{"n_layer": 14, "activation": "quick_gelu", "norm_place": "pre", "parallel_block": false, "init_std_down": 0.00361, "beta1": 0.93, "schedule": "wsd", "decay_fraction": 0.904, "seq_len": 512, "train_tokens": 153200000, "dataset": "wikipedia_en"}
Each number is 500 + 25 x the weight over its row's rms, rounded and kept within 0 to 999. Layers, rows and columns count from 0. Numbers have three digits each. The size before them is the row's rms in percent of the matrix's.

# layer 9 MLP down (transposed), 512x128, rms 0.127, rows 241-295, columns 0-127
110:480484497507504501552512540535516523455505505502534483516534534496503476496486506537495497495528512465420496510512499511500497494491534517503490544490500489488495487497529504503533503499494518478506514466511539532510458488463503492541522509486480426477477510542480500501514468522524569508529486472429565487501466487511522501536470469462498507503472496511491489496477469477476500491476
096:537479507516550484473484481506508517498493502480476491503466469466508477516543486451564497485488523538484518509505506516481486510500489555442525493496497494548510466504485433521475480465478525492480497464506469489495517525486500475466509494526500539505507523492471489519478564500501492480501515511492478542479516526502558466487497513488528483517499542476500496552508553494493535466521
087:502524521503505464480500438520472559495506489555537489522481517470480485473484447442469487499502528508507514484492466452513497548510485511476479475470488494504471522571533483535469497519456503529514459494502508471467528502512504531470504479490503519490532501479524530508487488454529486487489533511523513522474503541507478487509502497521550500539493528494503546490479491518480486486507
101:495539519501520469525485462510529492478507487507445512482503504484510538438493504482468540477477502479512500527557468495565525490496484522469518484492524463492461485540525543519470473540534500519509472442532508515508523517487524507516499467552505470527512487485522541457485475516490523529474512487528517497522476499499498504522503503469480489505480469510524501452457522486500470477518
095:505516479509491495489485493485476460527507449466503490488510517489507561517531484494542476489526512487551497503508446559504465534491483477490491509508546485479514488472538475511510475497460521474514512535497483484549513503513497477480497488539499511515497461510481550535498475498520542485517496494496467471501508513477557512488481474540466494483508437454475535532464507529524519522484
084:491496516491504530487521506537498492463502480488494493495514484494477471495501473453458523522493488498486515448495500565490431476508510510487531476473509561467510468506517540472446511497477503508496481489485443482506511504502493500539470485519489549517528493546476514527502544505506462525538528523513474494486545468508553488525512508492519492545506524502472527464511459525501521514510
090:511538490477527511507518491510484541455491533491548490472495501515459542492522514486517491546525544497502503490493504460517490486460452462481493481500492506469486490487510482497517504547450534526432528522521498496488467482509468515498499525505510473541520503504482497451500469524517514551491559518479494485529472484470495512489528472468507488510501494495531461532538532513524452523477
104:535484491478516520491474463496503502511546480498497479477515494515524495498533517498515492455512517448489536453504462541484530450500515489510492492518483516544497518471520465494500498518532471515499560497499457499476498550497560468490482470542492506476513535500489505470501485511434482501518518499490488493452527492504525493515552462535506441467514500528516520520483506546487502495477
096:466481482527459522493516528511523464483495498523510498530461497516499515458468498494520468504493511496475494483506501492506525466511455475491533484486479500516505532466488507508538496500487457470470467414537497497529492480474488500480500497511545511477510456468454520462491487516498533494470526542514527533488502469501524524509516529520532455513501500516502515535564544503522503503561
093:444479478452509516474419496477508469487495516541510510464489489484542498531504445529477482488505509510479472487509513479528494473487524507515533509481532486494493495485475532478488545554446527485509491554517491495514539469500507493544480527516504535519499541493503492506502508480537528496496441538492527497504467488473491530488520501516539530489503499485494478509506539502453530485483
107:463469503430506475525482505502488540491505483494513546488458507513497459564492499512458511531518456517465516500471514489543508502515482505506524509490506504501469488543490488534531471473487493514473491519492525478549508486533514525515519476530538514436498496493574527509505508479505496521538481477482505480536488475474477485495483559493484496500468512516506495516469465511468484541512
107:496505514521523514515497522532536486478454464503486491502514473483525510510496469469547525545510553507486545478534475537508488549485523595473516482501516497467467530478490520495447448469500489529480492521436472490490506484506479507527507544490478481502508484508530476496517505471512503510481513507482494511505500490493508509514495545529517483482469490441512488505478531525512490457496
095:485484465528506507423515514512511492540517485455528483514500474520490514523495524500519529498462502539535528511486467487510494494488481534517520448497510496513526493480458490519504487479495512509516526537512479535503476469495519490467485483496492535516464501479534494550470443559528468526522468508493488511545511555513501524481491497499489499498515451433492488509518470460478471497520
097:491519504509487499446544503519513466504481513532491493472441500543520516542477500469501442501486519503490509503511464508517495478508481476512525494479498498538508503471460484509488472471497548517470475484435536458560530476493531484518500558525526541446507538510521544472493490498485509479507478504528516495533482512489495498476526442493513501530492518487491528479516500492486529508528
120:511498453502467478479526509510511516539543521525519546528480499481501536462486481489459481480515501528545506485522526521504552503492474522514499495492442503485478484514484492487495546525500466474507496482528533446484492489501478474514517536532533463505477547470507510505487483522466504500471502487537490539527510481456505461494503510488509518498493469518446483523555492465488453506548
102:536520522451500494469471456497513537498514532456513522485527567507495505500489519532509511478502467511521518501475489518517478493516475497499504503457475513540480507462512468530514526435507470496518502531502487551507505488516424521510524567470503469511511503516467514519493480490496466505509548537540470522491481481519502503509495509506484511527483459496509501487514454454498509457497
110:482521533502459482480516475500489477466527487502455444468511471502530503536484517489482512528511552516488502524475465542536546504513443491463505512480535466495510512473496501520498533501454515489495449480496519531510482513511530498496484520539500506473515491548504522514473478524488511473524497511508529514537516516503482472477504507557488482518457524547464477450494495479489458526521
089:481518498505535486478548452472494472481485512510498500470517524524495510493489514527508503479529483490515505457534518491513510486456536477486482513503512491483476461482495507506487536486570514490464474528503494484489532503470486483520488511468445447480502482479485509515515587521496468516458552528543529497506473521505481534538473475512529511535486489507456536527519519487476514501484
088:494502491501551522504507477499481498540514517472521529504516521522499538525504486482487515471480522472499526531531493503484519526500454518492492501495531450516509485477512555533489488468519467507512507531486527479479460477496496458515440535480461486519517488425489490515495523538517512517521528487513491492557512499518473534471473506542489453546499492506492501480499443449522469498482
114:530515500500549482499505475505510482493549539492480511499489499483540527476514475517512420527456493488493486486490495491545507495490534499501511473471476507488478479575478542496460467504498470523512519522503515478543492481533500524497447459476546528499482515511520510525482457518479473536466524551489498520496471477499514469489502546474472528516502494457491501528491502508476494491533
089:507497499483510501446542460490500473473506519488502510497493483480505538497532475453475488512498496465470551531473480552486532551517489517488485510515464497471470527489514505580519520532507498524482532507537475484493526521532533480469515460485517476484471481517510509498522473471490494517473539464506498494526502525535470479524476461448504490490486519520532465493463531497513485526532
105:492477498501492514532494481547519502487473500472461497497521520489500491506523497452546538466481488494476496457461530528477519473506518506479503492569514522477480528458531487472545514490503498498506514428544486465489504511468460521494488529504501513534516518476528466498511488447505482508540534518530459496541528520468514481468504513472512488523511509517487507499498526474488571492490
086:484454491500502459453470513521496546535504458535513478468482514460525504530467498512516504522493539561470490491495484520458504521517498524498533483469485489454453480473453503504513512501509510524506463494497481519448475449514498492523520477530475549489465527540510483486530468519521515508484506519523480525439496518497499525484484502541518527488486522484521477544533503513513507515504
087:503536497547507481459486509497540517532547474534476475515542493520524487494528461508483531535476519523499489449491475535480520529499474583478508488510472508481519539503523479533484470491485537494495491516489540507520488448483512476505515498459512493461508516486529507515520453479501525493521477463505495483518511482444534511494517460484505499471476466493544480479510483491541491472491
116:509518509509505473485463487491491460495501519455517500522501557486530492519460448492497540491483518545475492542514503529479511527495477481433529489515553480488463542444512493556500553497512532484489533485485471478490475474527524479509519480482467510527476493496501483524525469503502520500545509538519489527521533480518479494478458477495492537488514499503439493508503500495483496484527
101:553530454544528529524517471499467516521480514480468459490505436531512485540463497498482479477511506511515500493505512517533475451525494522498514522479483480495536509462499487505457496503504470534445506503507496485527483491473549523497528506459556502486519449508458504492466487487484501507506450532499500539487470484538482516472470503482534520511492511488551485505502476530500517528494
108:469488492521544465505496509530477471490500475510529502474505513521516491441525529503502490468519491491543500515537483519511497491527439555491504463517479504524460434526519499485472491488502502464491481529480547488515502463485544477524476495524485500500491521517505508569490496483511506525506511478500530494493452539510516522439500511499468564514510457519494483466523511474513508490476
102:506465552533530530471517502485453483472477504473491485518475487497507510521508507535531506519518460543517493515469515507487471491505471529517551512495514520438494548500523485509504525479490525520530486463487492479497473495484460509497533486484485535494509519454538503521502525424506491524479471506441496486509523482487517511498487483500547531486475531536503507487558454465530510509497
106:492495505520512500509484473490517517547514514486505449489496491524474503503535467460516501496488520492508488472488507483516503494526519499501520519529511500501487528528538498546491497500532525485501497422504493462443527521520521545519498485460482491480521480468506518514490478503503507467522517495593483485483454502452463456496504497494500500509475481475541513491495593523477474494492
092:534504436484512539482490509540510491512479510536470462526488499424497465489498499452502510542477508547519485497518481537508542483501541524498497495515507502530493541482514512497513485506446522514469507475541468502509485485477477528536508517517489467500491478540499525515500524501496507502495477523518509486490516464470494507482459464496513531465502518516432509470464554474496532483530
091:468538492519495478506495512557482539507501496541541508515506508479517502535519486537498519498499523544522501490482541499508511473487491537458503499480517462492531484480509472465504548466550513489498522446484482490522547490553489502517520503464537528471469518489486480547546451495527472460470478479458512493458527508502519468501484472525502522484475474471480474512493490513505486501465
087:479515473512441535501526507570503549501483490515552453513534497491525513509506541460469550536530477485498502466496509481474465472519496481505481480483502496505482491445528459505506453469490473515535516512487549483498482467500509523523486517507529483520508490532526515513509502477531507519459495509493484511492502479527473491460546456511450530506518528503497472499525496497467505496460
080:498509539451552516510499477502522475499493504494489496525428503531520506513481527498480486449504464506498477491526508476515496495484570471483535502530542486505506509478540484490525512502524496504484471517521483455498512473471508492489502494487508515577450550504493516532494487488525525531459452500469499491478452481476514445518496498514478495470513501484519519498510527514449531486507
105:448483499525473507522445485472509478506525566494488508438523515472541483498523554444486516526499456515467503506505500472471513505471500475488553506485501478485504502544508503521491505504516470471463537519525532504493515499481492547458499499472486483489485509534462547501498471523513486526535500475513466492520535486520466482490502467520546481489522504490496539537509499492526479495526
093:522517496503504507446484520528496474473517469524496514505461490502491465478497465454489470528495460465511515533464500489517510528479499513548511489490488524508499521492490505509523439527480469488517476476519516516488493537497497516516503507525490528519468524521466475546470531456504478513472438502481536532565472466522481519495529568509532481489497547523526483485470481511511509476489
094:500495440480504488521507483503497478495508454513535484486489510506514489537483524555430475491493431503454530518471472487485492475511510513522495518518493540478505464490493546479534510510494499530467447468542495504476460468509507561544521500462527540493494491500510492525539489509520490506506510506526491513471567491512491455515518519516527500521507500502495509461512510506504487497458
100:509502518483477503536535487504488503496503520477496488510523533520477506529477451487483480463500504518441516502520458503498509510482517492446458513471503541516448471533511507482482550561531471509468474530509465506501523520485491526500459470519496490519516482581528498524477491458490474505502495525453527544492512507492505480502499447497539519516486523481493461507517503491521527489533
105:521490555509514520508443471481530501516506501485504472484502531487506493469494471495532483534465490470520496490536488557464524473512490494498531498515479532475479472557546539554481455518534476547501463485489512515485480517488483537477490473472478545483464507508475470497546534494514511478496513486539490503497480484491494508490502450489506498496517521518469485523555494461494493461531
099:486509527487495451449472500473486519487492492527498510468477496512485505501524535488483534463503523577470488539488496499500507491512501520490480483528460495518487551519475480519492545504484504461494519534485523560462517521474545514474465495513485504517501511501493490508502545491469499488462497500495524538427497495503476485509484504458504517492501502512512503459556500463553510444507
111:503506477514467453527492488482480469505448494443537530501530516489511475512495467487497490549504499493553529478523536476463511467511503521529492482533497480493506500458474522492536475494491456539502509515504465528520487531473545513492465511462472515502501503514479473499463480540501501523508490495520502517489515503486457524506485516543504557475539525491535487532483458518542520446491
085:494498501508520538486505506517471515507476513491518501457508502538506513485487493486487543475531529531530502474479475503523512473483497513525472477481512429498490511511498502506497477501524491490481509534483494525507523500501539528507480461455516427498531503516492530490516478469500530497532560521478562505468511477480493552489482489523499414448505472484512489526483461512540533493501
081:520526484480497522515466519449461495517481533513484496498450530542503506494509476515493491524536543535505516481523482472504485531475512490479483481517494503511515493479503495548531475496481524565491511470509472468506495487526502487466493527507509519497516444497522532526488515502520493538499525498449516513470473480503526440520485489504540499430522520462470541478450460509527528511498
103:509461444519514481462486501480487502506483503480488532506482516526547533515451513492483494499502534491534496510523549532503496439456489452486517480515521539497515563499521483475507453444483444494486507495510483515497482515491470554501507507528519457524485502474481537496492458518506558490481502521488506503448497488531512519490480481482547512528515516496526500493513502533492523480500
099:486484511527524503501581496483478498529495517518480530525513487495530463498479496503482467462508455473462555532461502453470495474510561501523509489505512539525504508465536473501482571492499453516534485475489471507485487550519478496495500503482510520507493501497496526532496484468503502473525543525474485491499500488517511477481476529482491539492445485481459505537512527490495523473517
118:495487523459449489536465516530460501529498488500495556465514485537463480525513505510463477547472468472500486493526502477470504498490511474461453477537475512549518476519533496514512504464491559474540480479495495541505493479506531510479526510494504504467494511500520525521473471501531496495552518465525523473464551511471498492513515469504481503511501485556503531461508485514527490495503
089:521519480521521539490514469544455531509497519517488453543509452467555487531515505520481465491511532470478538525534446484502485506456501498487474463547461524508480499463487483528458486530531517520478542515500500499543493463497512503496502464516466494517515478499522512524457489513493474488479500483446510490497496512468507556489496496513514457490485537517493515520504500510466514515535
090:542501540493524508487494456498527562512519506511477493533490484444494445447530522491522503518532516509505471456537518494469470476507510523504490464515497488468497544515484508469526512490478489483526451516512508505471534506474503510497470483513478523462522530493526476481521515499549488502496476505462505496460455512471499461486529499519536517474536462500468511502476483531531547525480
092:514501540509507500470514491493483486484471512474489523515548522536466502483490469499505491488473464497508484462488564511491481529527514511523504530524508503486463487544521551466486501510519521542527458468487547489526508504480529500491516514500484472530486535490553490492495534483441478507503513506475490509494460489445529461522479502465531529471539472511439474481511481479518528470499
097:473475477476485469563513504489481492491546525495494472499475466500519500508445521498509471460527491516485470502456528538531466522511524463499515505462537516493499503483512484540533555505535541457442503503472500478498472510471476532492524524553503510531500514502501509537496524487489533510511493491463499521519497479482515476523470501481510457542515458498488514486499559489512510532474
100:504494521451559487481496458501490521509477498482502503457530477491502501420477482525495539513538524522478486481493499518499523495522480475475515514487480482485475503529535513554500507483537544478497484481496496474497570483481536523542483509474486500480494519499515521512472507501542495514498506507461537529518473451462508479521494516495498517499487477495467545461459496492505541468550
086:504489475479518501472508504477532492523508487516533450504522530478450494480509446559493464532490517537515477525489499492475460486445501498485463488483497515530454522518499501494510450504486496453503521508479502527534516496516504533496477506518529510541517507511491488493500516509548516516481490527468510484504502456455510492516490514540540472466471512510547483571520460522540525497494
106:508473522484525521574498513499499530505525504514486533447480448457478515452476503502484508513524521487454531482529503460494536525509464536487500472508489489513511518508521543473515541533504502476509498463485494502542517484484485521539510484495499518506453493478549504480443437494504472507497506496502481545474521469471481472503484498485484529505484497498537528475471524496531510544505
100:470472520497479517514549478547531496489517522505545492493481498493518448484453498535513518522469474520518505505478482494525486494525494521478470473446510539475452525510523512483486537477505477474487471489554529505533531465497508532534466500495494491498482501520490497510478482450514503473496479468497541532472573549515469499530499514459473519508499481493490461522509499523485467496527
090:515507500470490479486489503512517483510522471528504500501494489479514452520479457524493528519517492508490468502508468523495527485506535513502464538511540527509526530476492515472519507450492508459486520446524474539477476531503521490486514482479533522521490542493446458543480486499543525459500511504534503492399485509495503554484511466520519465516524463519515513477511482508488520484483
099:507527495502511542520496482518518525517522536513502541511530433506465481429460492527479484524530472517484474471501470478570513493479497485481480528511482504486501458466496537543540490531531519520471507513481498494502474505481471539552535494515482473486470497490485526491493514511479535544463472475474479504501496522519464499500488475514503443496498509529533507509523504483519506463520
# layer 9 MLP up, 512x128, rms 0.251, rows 242-295, columns 0-127
101:527519502492487466517505540467542482548510467512532480446500468521515513496489513499464510531507510533507467505508478503459489478560521481499484443433486502536519523528479471539536533463510518494540532531509528516489522495475496520493470469543465530496522498461488474510526495483451499479502487498514492488515504482493509539474504512504472445483475498512537527463514491515506492518509
084:487469540481480523482506533483506468500515487531518519533496477482535464468507565494543517515535467495458539496484500491516514504502468479513516469494510496516503530483492505467531520504515444507480474538541490484545467492470517482550485540525485470501509514492481491507451497558521513473514465484541519560510542474462526488492506543498462498502524493496495472510512473513498492520483
104:474489533532555456487473510517537480489494456514583511500491492490519517505554466521500475484523497501498489528543512493518470532486511540480502506487463505521498487543497503526492509505513474503539513531523465500502507491499529539547525499508515485511495446468478514508489460474534509451475506462505500504495500453479538477521447483515500501487510511486502516508516464477453483449502
107:517524507502478501474496487528528537526456454483492563514459517489503519465533507540499477470549474478506470462503494525489499524483466525497544496508496486469496492506515457518516525490517537462501525501453511504518497500474500551541477495490515478480487529509456504468484502439546508479522500532460509488543492516496528506517491526482516513504524482461518511502511549518492459498455
091:483491465488487478542491501507508530503551505512499469501473501537571521471483507537530474503517470509525493471514518504535539462509495477509509502510496453520481493492496494462517493496533493494484571520502476509492471465512486527497490495514520494495502468462485461529514463509497541507468477484488517487541501550449447506475499486545527495450478517529501487511478499440528491478522
095:467530486500492534470518506506507489512475446505526508482490492546501505499482439515529491498499466477498486540470505527484449529492536493508447539483501505503511515552518457461546492475518533508482516493484511515487468493486533438499481510500501513488519524499476526567509515462512535468511519479537461539488487503496516481478477482495534472475502538542493518479500542514477482491478
114:505475478495517498469511538529491507434504473502501546446504487538474482530530493481471536508491499523455490508473526490470525529480534527537510473451498478525484513508482526467527539468532518506488499505505513515465544471469520480521497509513551457499506491483467498561490507496480532497492539488525457497503518474478499519508510500461500522447534508473468505462532505487492512473491
098:502524499487496504508468497506519523497492542503474477442481476474482531488518539489492510523486513527492512531536484504517472524484532507492471540490488521493477512529516505506453525526489537486551490521505511552515517570462498510506482471502505525502504487533548485530462539455476489472493484456486487487500468486481457493477470489522464543487529512481468534483503530523525468495440
095:503489529493482489511548498468489471558494489522517467488514470507515536467492501511513486531489498484518483537535506485486451532489476480490483475508500505510478503454541511480495483461538450486462493491444481514537510504464469528506519512516504477443527491504491492518500506506463551491524510512447502542512557495506499482522497510506507504520484495508528504525485460584471467493514
112:496508490486526513493495491501476483491530516505434470527467538508489515501510475545505549503525495536526507516466499511524516509480465521496466499446518422494543534515479502487514450512476484516534503504510489504479498457521418560511527514507504495529517522519450465500497491545470501467496486486497543490481481563479504509488519501502511503546479500493495512492486504498515488506498
106:513519513514450500556498509521484495457499505484479498441485536530501523525544495474505475506562486525513485463511477550514507497438528497474513558495563489492532497500480533491460483483479506500505499523478479483474476492499527510446507516517505531460473489504507520489466527513513496480513518478489501502526517520417478479487503495487506517539539490514486517490471508512483512495464
093:476491524492466478567524485498498518438484496502509509525499461521500471512538474517493529526498499510494465491523519492486492479569525477462472501499489465522487519508483490481502515521486510517457463467495504524540531520508499511504496480494516475459521462569465518480496531486486527499473471485479585512485492477471480482492521504535470523506475474545496498529493481507497524527472
098:522482498524503470514499471518522485506518453560509554492528502495496503499551496533508521496495513477500511516511501466584479521455529503545500509475477495465531529506487496488492453483485474511478485474508447505485529510444470509507498522482452519508496496478469460460489530535505492511541511522455514463493467502495516526523492505491472476478486498482506465504495550521503539492475
115:500528483474478470471518493499518471469503539512527496536475535559537473466515486512492522485461516534519513533490469482502506503492471489481501513445469487516494517515517489498488512517492486484518460464495525494490512508522516506460495503544505471503487518507522511529471537484536525574469500478470497519544517553496495503492472532460471492524480529515485492449430498497502456525490
093:473491490550474515496484508497520501473475447456473495490457523508510508479504522511531490474504530503463484519501482491508505517532550515475485501475491499528490473502511495479473505498485531468492442509548464545470537490533520440503478500518469521489516493499539482481500525542530525489489466433478529481519493489474498515509558518483505478514498521506446507514508492553504548517488
109:488523435508483524568524513544499486518479465463497491518499532475511456492502506505421476482461546491490483486487516482479479492525526488472504482485473506478508516495515480537527495501515444501507494523520489481492539515543476502491511492466530524467523475482473511509518499519448539503498458559494513517463495491457511525514497519526529514488512544515467509514462513514492490513517
094:467510514457501541528464559485496498511522508452454552503528450497540475500490498523529515486452483503498478523476476514489485556500492481513496488509471467516523504532503487498526512508435492521486497482544510465513487466520509465488484486523482504525481507523524526517463502540465512496521502499503487494512507460524507499533487532502455452511516520498543516444488497503546512523529
080:478481462486488503483512537520496501496516510540488476536529467486453472485512518533483480512497471487503513464516522482499487507537519455484521531512500523512505514540529505472516510505435567482439515526490487468492556529479491498510493516519500524486510494553552498509497511507515499498482527500475470495478525533449465487512524537483518543458480486487486447506499479507471526499464
104:514549493510527464498481532542472496494475528514528497512545468489531503499534470505543516455477501538501453508500464524454482499482503519514496510485517513500453494484453482543496500496496526494540529519481505477533510449484474509509480464510536486518529466524511495546485472549500536500503524505493468518497462461455523470480462477550496487492488474488496509484517529479475535526499
092:484515516500512478528517503511530519545536480514481476491497512531475483531537554534498519531529449500528491463472500517525504508508494496525500479489513492521497496499536487520519461503509485535525497465470517481460439472468527545436475487459476518489497473529479461491481469504528510489460496528528502526508503433479492484487545471459500507510505562520480511489507503507472485506497
105:500477480526503464488526502476510523483482419506493507522531479517513502511527460524531472468516533521477524520494495503535457527500506480471474511471497495522513525488483512476466500500524535480478508545440535500513513518510529555500495476511533486467505492480509526518455490506476492527476459534528518513521515482477503498530509461513505465517477486538503518515453549508452470476455
088:511476509510495518509510521533508484492513537475510462572550513533523511488524490518469486522470507477527482474484530519472486477507551504516452477504524498502536498490529522526471511499446500522468520491485528460483482495502535515520513463497483482525517486504501545537490485503465521468514478482525502510550492530512537444495528457504465541466475474483520464480473476472520478524486
093:454540509489515477505513506487526485515512541464490487533511435498470572496485497496504482486467539507519520510513481488469522497506510525525500538520480541489502476501494539570508483520474502457499536501471512485494495483480522470472481512490530514466502515467525520512437517510483526474491486521496522488465474496469445514498519515550472467485486532482475479488520480544489522492533
110:449448517522517454473572531481475486484502527488531516505513503511452525468505507514512460478523540486473485515489462540499466528508491491499467516492502518496525463483492517531483487499477532535495470499477483499504503510493488479504474505444511549524509527512471493468482577508481492484501523496454485529479545512531521458492516507521491534496461493494527510493514488496501512528452
092:485482505475474497482502531517461481468510529482521540549480523509514524502512490504485509504475508505501490497524531500439546498491492460533527431504510513532521477507519500479536467462486526462533495476484473488477473497519534492493441487513497489504542514531524483546515491475501519488477527481550484474495537477514513467482515511473493547468504491571474492498498544471517497522492
104:486490482489514478512512497508518467525498440498552544496498511481493511546501542500556519491474487516504492458517541553522489551549491530516485486501505518496494473546516533476477495514489519508498507522503524539500522432476499538504515480531497488509474513474485450516480504443483552480483527476480504513491469482503508492485527482505507484502518500502472482444472481447485513469497
100:459545498503516540454477502506493462518490466524506487576508514485504509523444521520517532508513509485479495539469499535504503513484463469479539492477506484470481505503482528548493527486481467508526524554511494480470448505540508480468495501534530498497491515520529502490480476503505511530500475480489472517469458505522504488543505512487529480490508450495526512430474525508509511517461
107:468502500464535458445494513478502519480541514485493504519533549492508529465517493542452511501511494536514500511545480465424514487505523480499528483489504516481532547511512491522478512475461505514450467475552528480483559500482493538532507480479485542481480507502476512528505481474510507462522478473527508520520496511486525482511488479486538512474469480479497482507467477512529499526481
099:517522487463487513523497508514458531515526475487527522504482504515498507492536487519530496477491522508476484494513529514489479539478509494465517466497485461527515488493525508546519510498498481526550535507462489472475492507517495536506469467469532458485551466488481506515439469545475520481472542503527500543505496485502522537542438471528528445501509496484486499511501484471486435487499
098:493510509449489512481514479485538473523529512470494484515509507475491498481507486486478530494492497465456484526483495494468462547506491516532480487490521550514545520532522520539487528545485489540503472556521481504476466505466497516450480517533474506504514474525482512427469543530508501513488494512528480492511497523484483529477550478495468477472482533477492514477502479440486533489524
084:488516564473515537511498481509468494482482548482499516492505483504476508530452514521474530522501464461531527503465510506509478523478505498537483534463507505530504504506531517531448454498522526431482483457519479520464510540532498506506490480526545510501507493520475490541513512530500494484484490489471510502482468464470502495466494510543544489488494502484527484452500461461473533505532
089:523488459526477466488496515479464512510502512511548493472526480457516498508534460475517507523517522479500514510473501517486489494546448488487444488487478499511487518512493530538475481517488530490507520512495529550506495526500479518513502521510479469438552466509508450465498535531481486513526543514512486500505510539495471543477461530467523499494486509553471479470478483457548484508495
102:518537483451461525470541482496538523524493495498512492494490483510472520436501479536507508497507537501489452500495529547516523518478468482524515452497529482498511524474456487526546506517480484478545494499511497476488499520542480508521519514482492455489536505493478509472492511544520523528503525514494519528537523510476492485455490431520480464513463504507456506488460512477516544484488
090:452509511512564499527468478502485522501480491508446487491513523503532529486509546504509443487501525501496442526527449517511441494503532467473466534477542513530560486509493517513484531481485503475472506520515479481474492455511518477503502499504473532515502504444520531530473517539476495496495510470512502491512494488471519483509481499502519521463496466519457551530510496499474521497520
086:534481513497517516498472517505524490522483507493508489489541547505521506491458509557522498510492507501461528495487516524468491509483454471555479545479492510452521497485503482520486480535534504523458492493509437496495506469530518489523511496511519492460521473504501503500471490524503491530494506512475487461491463475437478498490451454498490485561526529527517538501524546517483518537459
098:466485501492506490509540557471521514515474537463505479491471518527514563467493543519525494464531501522526523517488464534571467496486441520504550491497492510472491486539491497518475491510481469518525494495500500499493496501533482470528477530495483473473524496511516492516506488542533535475524484488520501494514539476529491473489519436504477445517475488506518524462495511486463494478497
111:503524486499481525521550494487491484491487505438541518488530521461496532510535510519516481442509481499519496508522494501472456489430552489487508508475477515498486469463500557530502516525499525522512459493516521502496477525481545487524496448509529509502499502485506490499509511492454524528484470444506507490511453509468527522514506455510469539504512493454495452518518513511493500532468
102:504541514549478439500487503528486510523501514526492456490506511536489506547503501491521485517468487520475472461565522506494474474494459508515537480506463499478502463446465463485565497516484549523474497487533512548515489512525499503500485497483539453500540448522490505506494504517533510474497481470488477523529512509495480537464497489516509503511457509463479489504529496510481474514473
114:485502511478533524488526472473458510548515553476515516503524517476534483514504518516521483473501501504434442501459461511462481509497519480505494536501538467501528514512535499491475525507496523488513516497492485533473493518480477509492495497514485476549499502494509535504504550493444499498462534466470523490502513535473502507430464489538489543510458461497497498502475533547486503521516
085:520558486487517482538483467488478505523479495509499539541503513498449504497479508525501493473503504508489505463511527451416476505500522483495474480480474487464514484522510466462505470522531466509510557459511496487484530524451497532524477524497477550503504464522484523533461513489478520487510437485495503514520480535535497504527521533478502507520551501516512502483526530494476501485480
089:486554510465472497521492505477503507510493498506491505515549495483485490496512542521492502507493511471506479469454484518477507467504501525511511512469469530510500553553515531460504512561530488487470496485506483553502432525500508473529465514524496469511534555492514501484496467501461460449482485489501506450534491514519511499514467472496502529546519512504521490534496449547484507506509
098:483558550529510518510468524498481505460506539498501534494507465528467506489516481495486527518519485455516462473455489443477479509506505527489484519483500457504485522520556547568471534537535485482492499498528533477491492518518503502511523503472526533479501470466483517500511497549502473483492500483468480491498466474497473519503513490543488555489478495516504483519459489490500471537476
097:460501526517500503474488520536517500515462522569503486508510497458493519524468506533509530473497483452514484564491516513477491476504497511502518493512515518490495500446546471573454530530465467459497487503482472512488497532500489499558494510494483508499524483533482493486490491486464506498524473439479540535496497470468518515552507515526520500472491485506507479498499466498487472543506
112:497499517494458505509541510526544480480506516503513460527508535472527492488487494499501495439501528502476499514523497515491508513566500469504552467467484491470531515487480528496488520483522538469487536467542484498501472519496520542518467497487464489481510489529477460493497518482518503518498498546474456506508517519499500441480426514507509514493497494479442439511517533535523508519513
091:499467470497452473535503537480538504476524510515460517526527522537485532511519506493559481444491541451509544508460505503503508477474516512514526449473490499480506471515468507499488525494505494505508473561506516484512489552510480523488459510479526507526517510507471475460487515544502513493464502518511464491507520511514514502472483540493485520510507536529535500488456447481504545487474
100:486475516502524504516486484546510472530517492480513478494507463522513478516536538505499484527492523485483494490504509465494481520483485476537487470443522460512513503459532559494512478517518515506520482534510502553530517539534493503491454486550494488529456497498513492526464536446525515503562523481539468497507522476509502468468516497496453521473474511482505513481469485491456461484528
092:504500426476551474498501490482528525512495489524480486509481455468533479484541487512544537523486550533479496503509505531500513470542476534497537489494477508515506553449505478485495490523479488508510498472492503509474487538517463497543516493451502452471537505521486489475454474510542500506494477521482535498491525493510531478521498492540496535489516521537505473504445479497481465508509
101:530530523509481505466526514510511533484496482502503511490526491455480495493533463521500507524452515476502527532515473466470529489523493483531477492468502517482461470509531514446461464515444496525519517477516479535498496515540538495519484476524447504523533479491530490483524464533503503462495496511495476489500494510506474487497497521522469528478459551472482535455505499561493501521555
100:491495500481541498504491475487499503461493470540475451480474491504483547533494491549511500423491499485479495500512503492504506531542479524469482514483521494506547491503512536513487496506506474530529536537479453479460508532468497483494566494524494500475520505480464534521524476539480478483498524491469487549505451499503499496486486526490512486497483532457516532445490528473483539516526
089:527527500457542518494505516467489487494523461521505483480532490491515503503499478508494535476459475496539475509525496534526504518493467441489493477546474460436551521488480505445490508488524486498502482503559510499517506480492521481473450511510520472516552536539515495480483472507459486505485478503502459541534522493521524507439486498513509496511519471537506496501470529515530523495494
105:455525485532448491518473516486543493499493502522476508496449494503464494498471458505503486509517505491533477451528502542501493563448512505549520525508511495533535481493559475521480530521504526511516457493544473484512504567486486501514506493530505485516542502472503509500498486502497520504475483462496496462518501449486480519486451495572513480517518499488514514490476488480479489512499
102:498462511496505550488480512480486522481481509507485525481486527503468526501553535484486455482498509507510471528501507473498467522476514493512468482486515498502526462457523514467497456514519493498522457494526491509461536520539479488442469524528460523502504495475538480471524509498495548535524446557482445521500475538482538507479500490514482492497542488493536507508529488521499522470464
087:484481511514532551451495467532498508520526515461499535501485479514498509526494547478487523502483492504482490519501510489484492561469486467497532508442493517518518495520537484512513480536496485520493523503519453453454520499482486496494529525482520489491523459499483521469489562499483480532492472515534512485494481482468475478485534437516494512499558526468436489520504506512520489475538
092:503493520513501475467497477474487473505482477470464506526514500466482472518520483545541497530537505498526563475543515490446492451493489470499452502482539520488497495488551528492516514504463491526515534526474512539498538499527515464508481476520549525488521511495537497488491549465498474499556524502514504477476516491506509509480481521515471494454450510517461506501497524521454510515522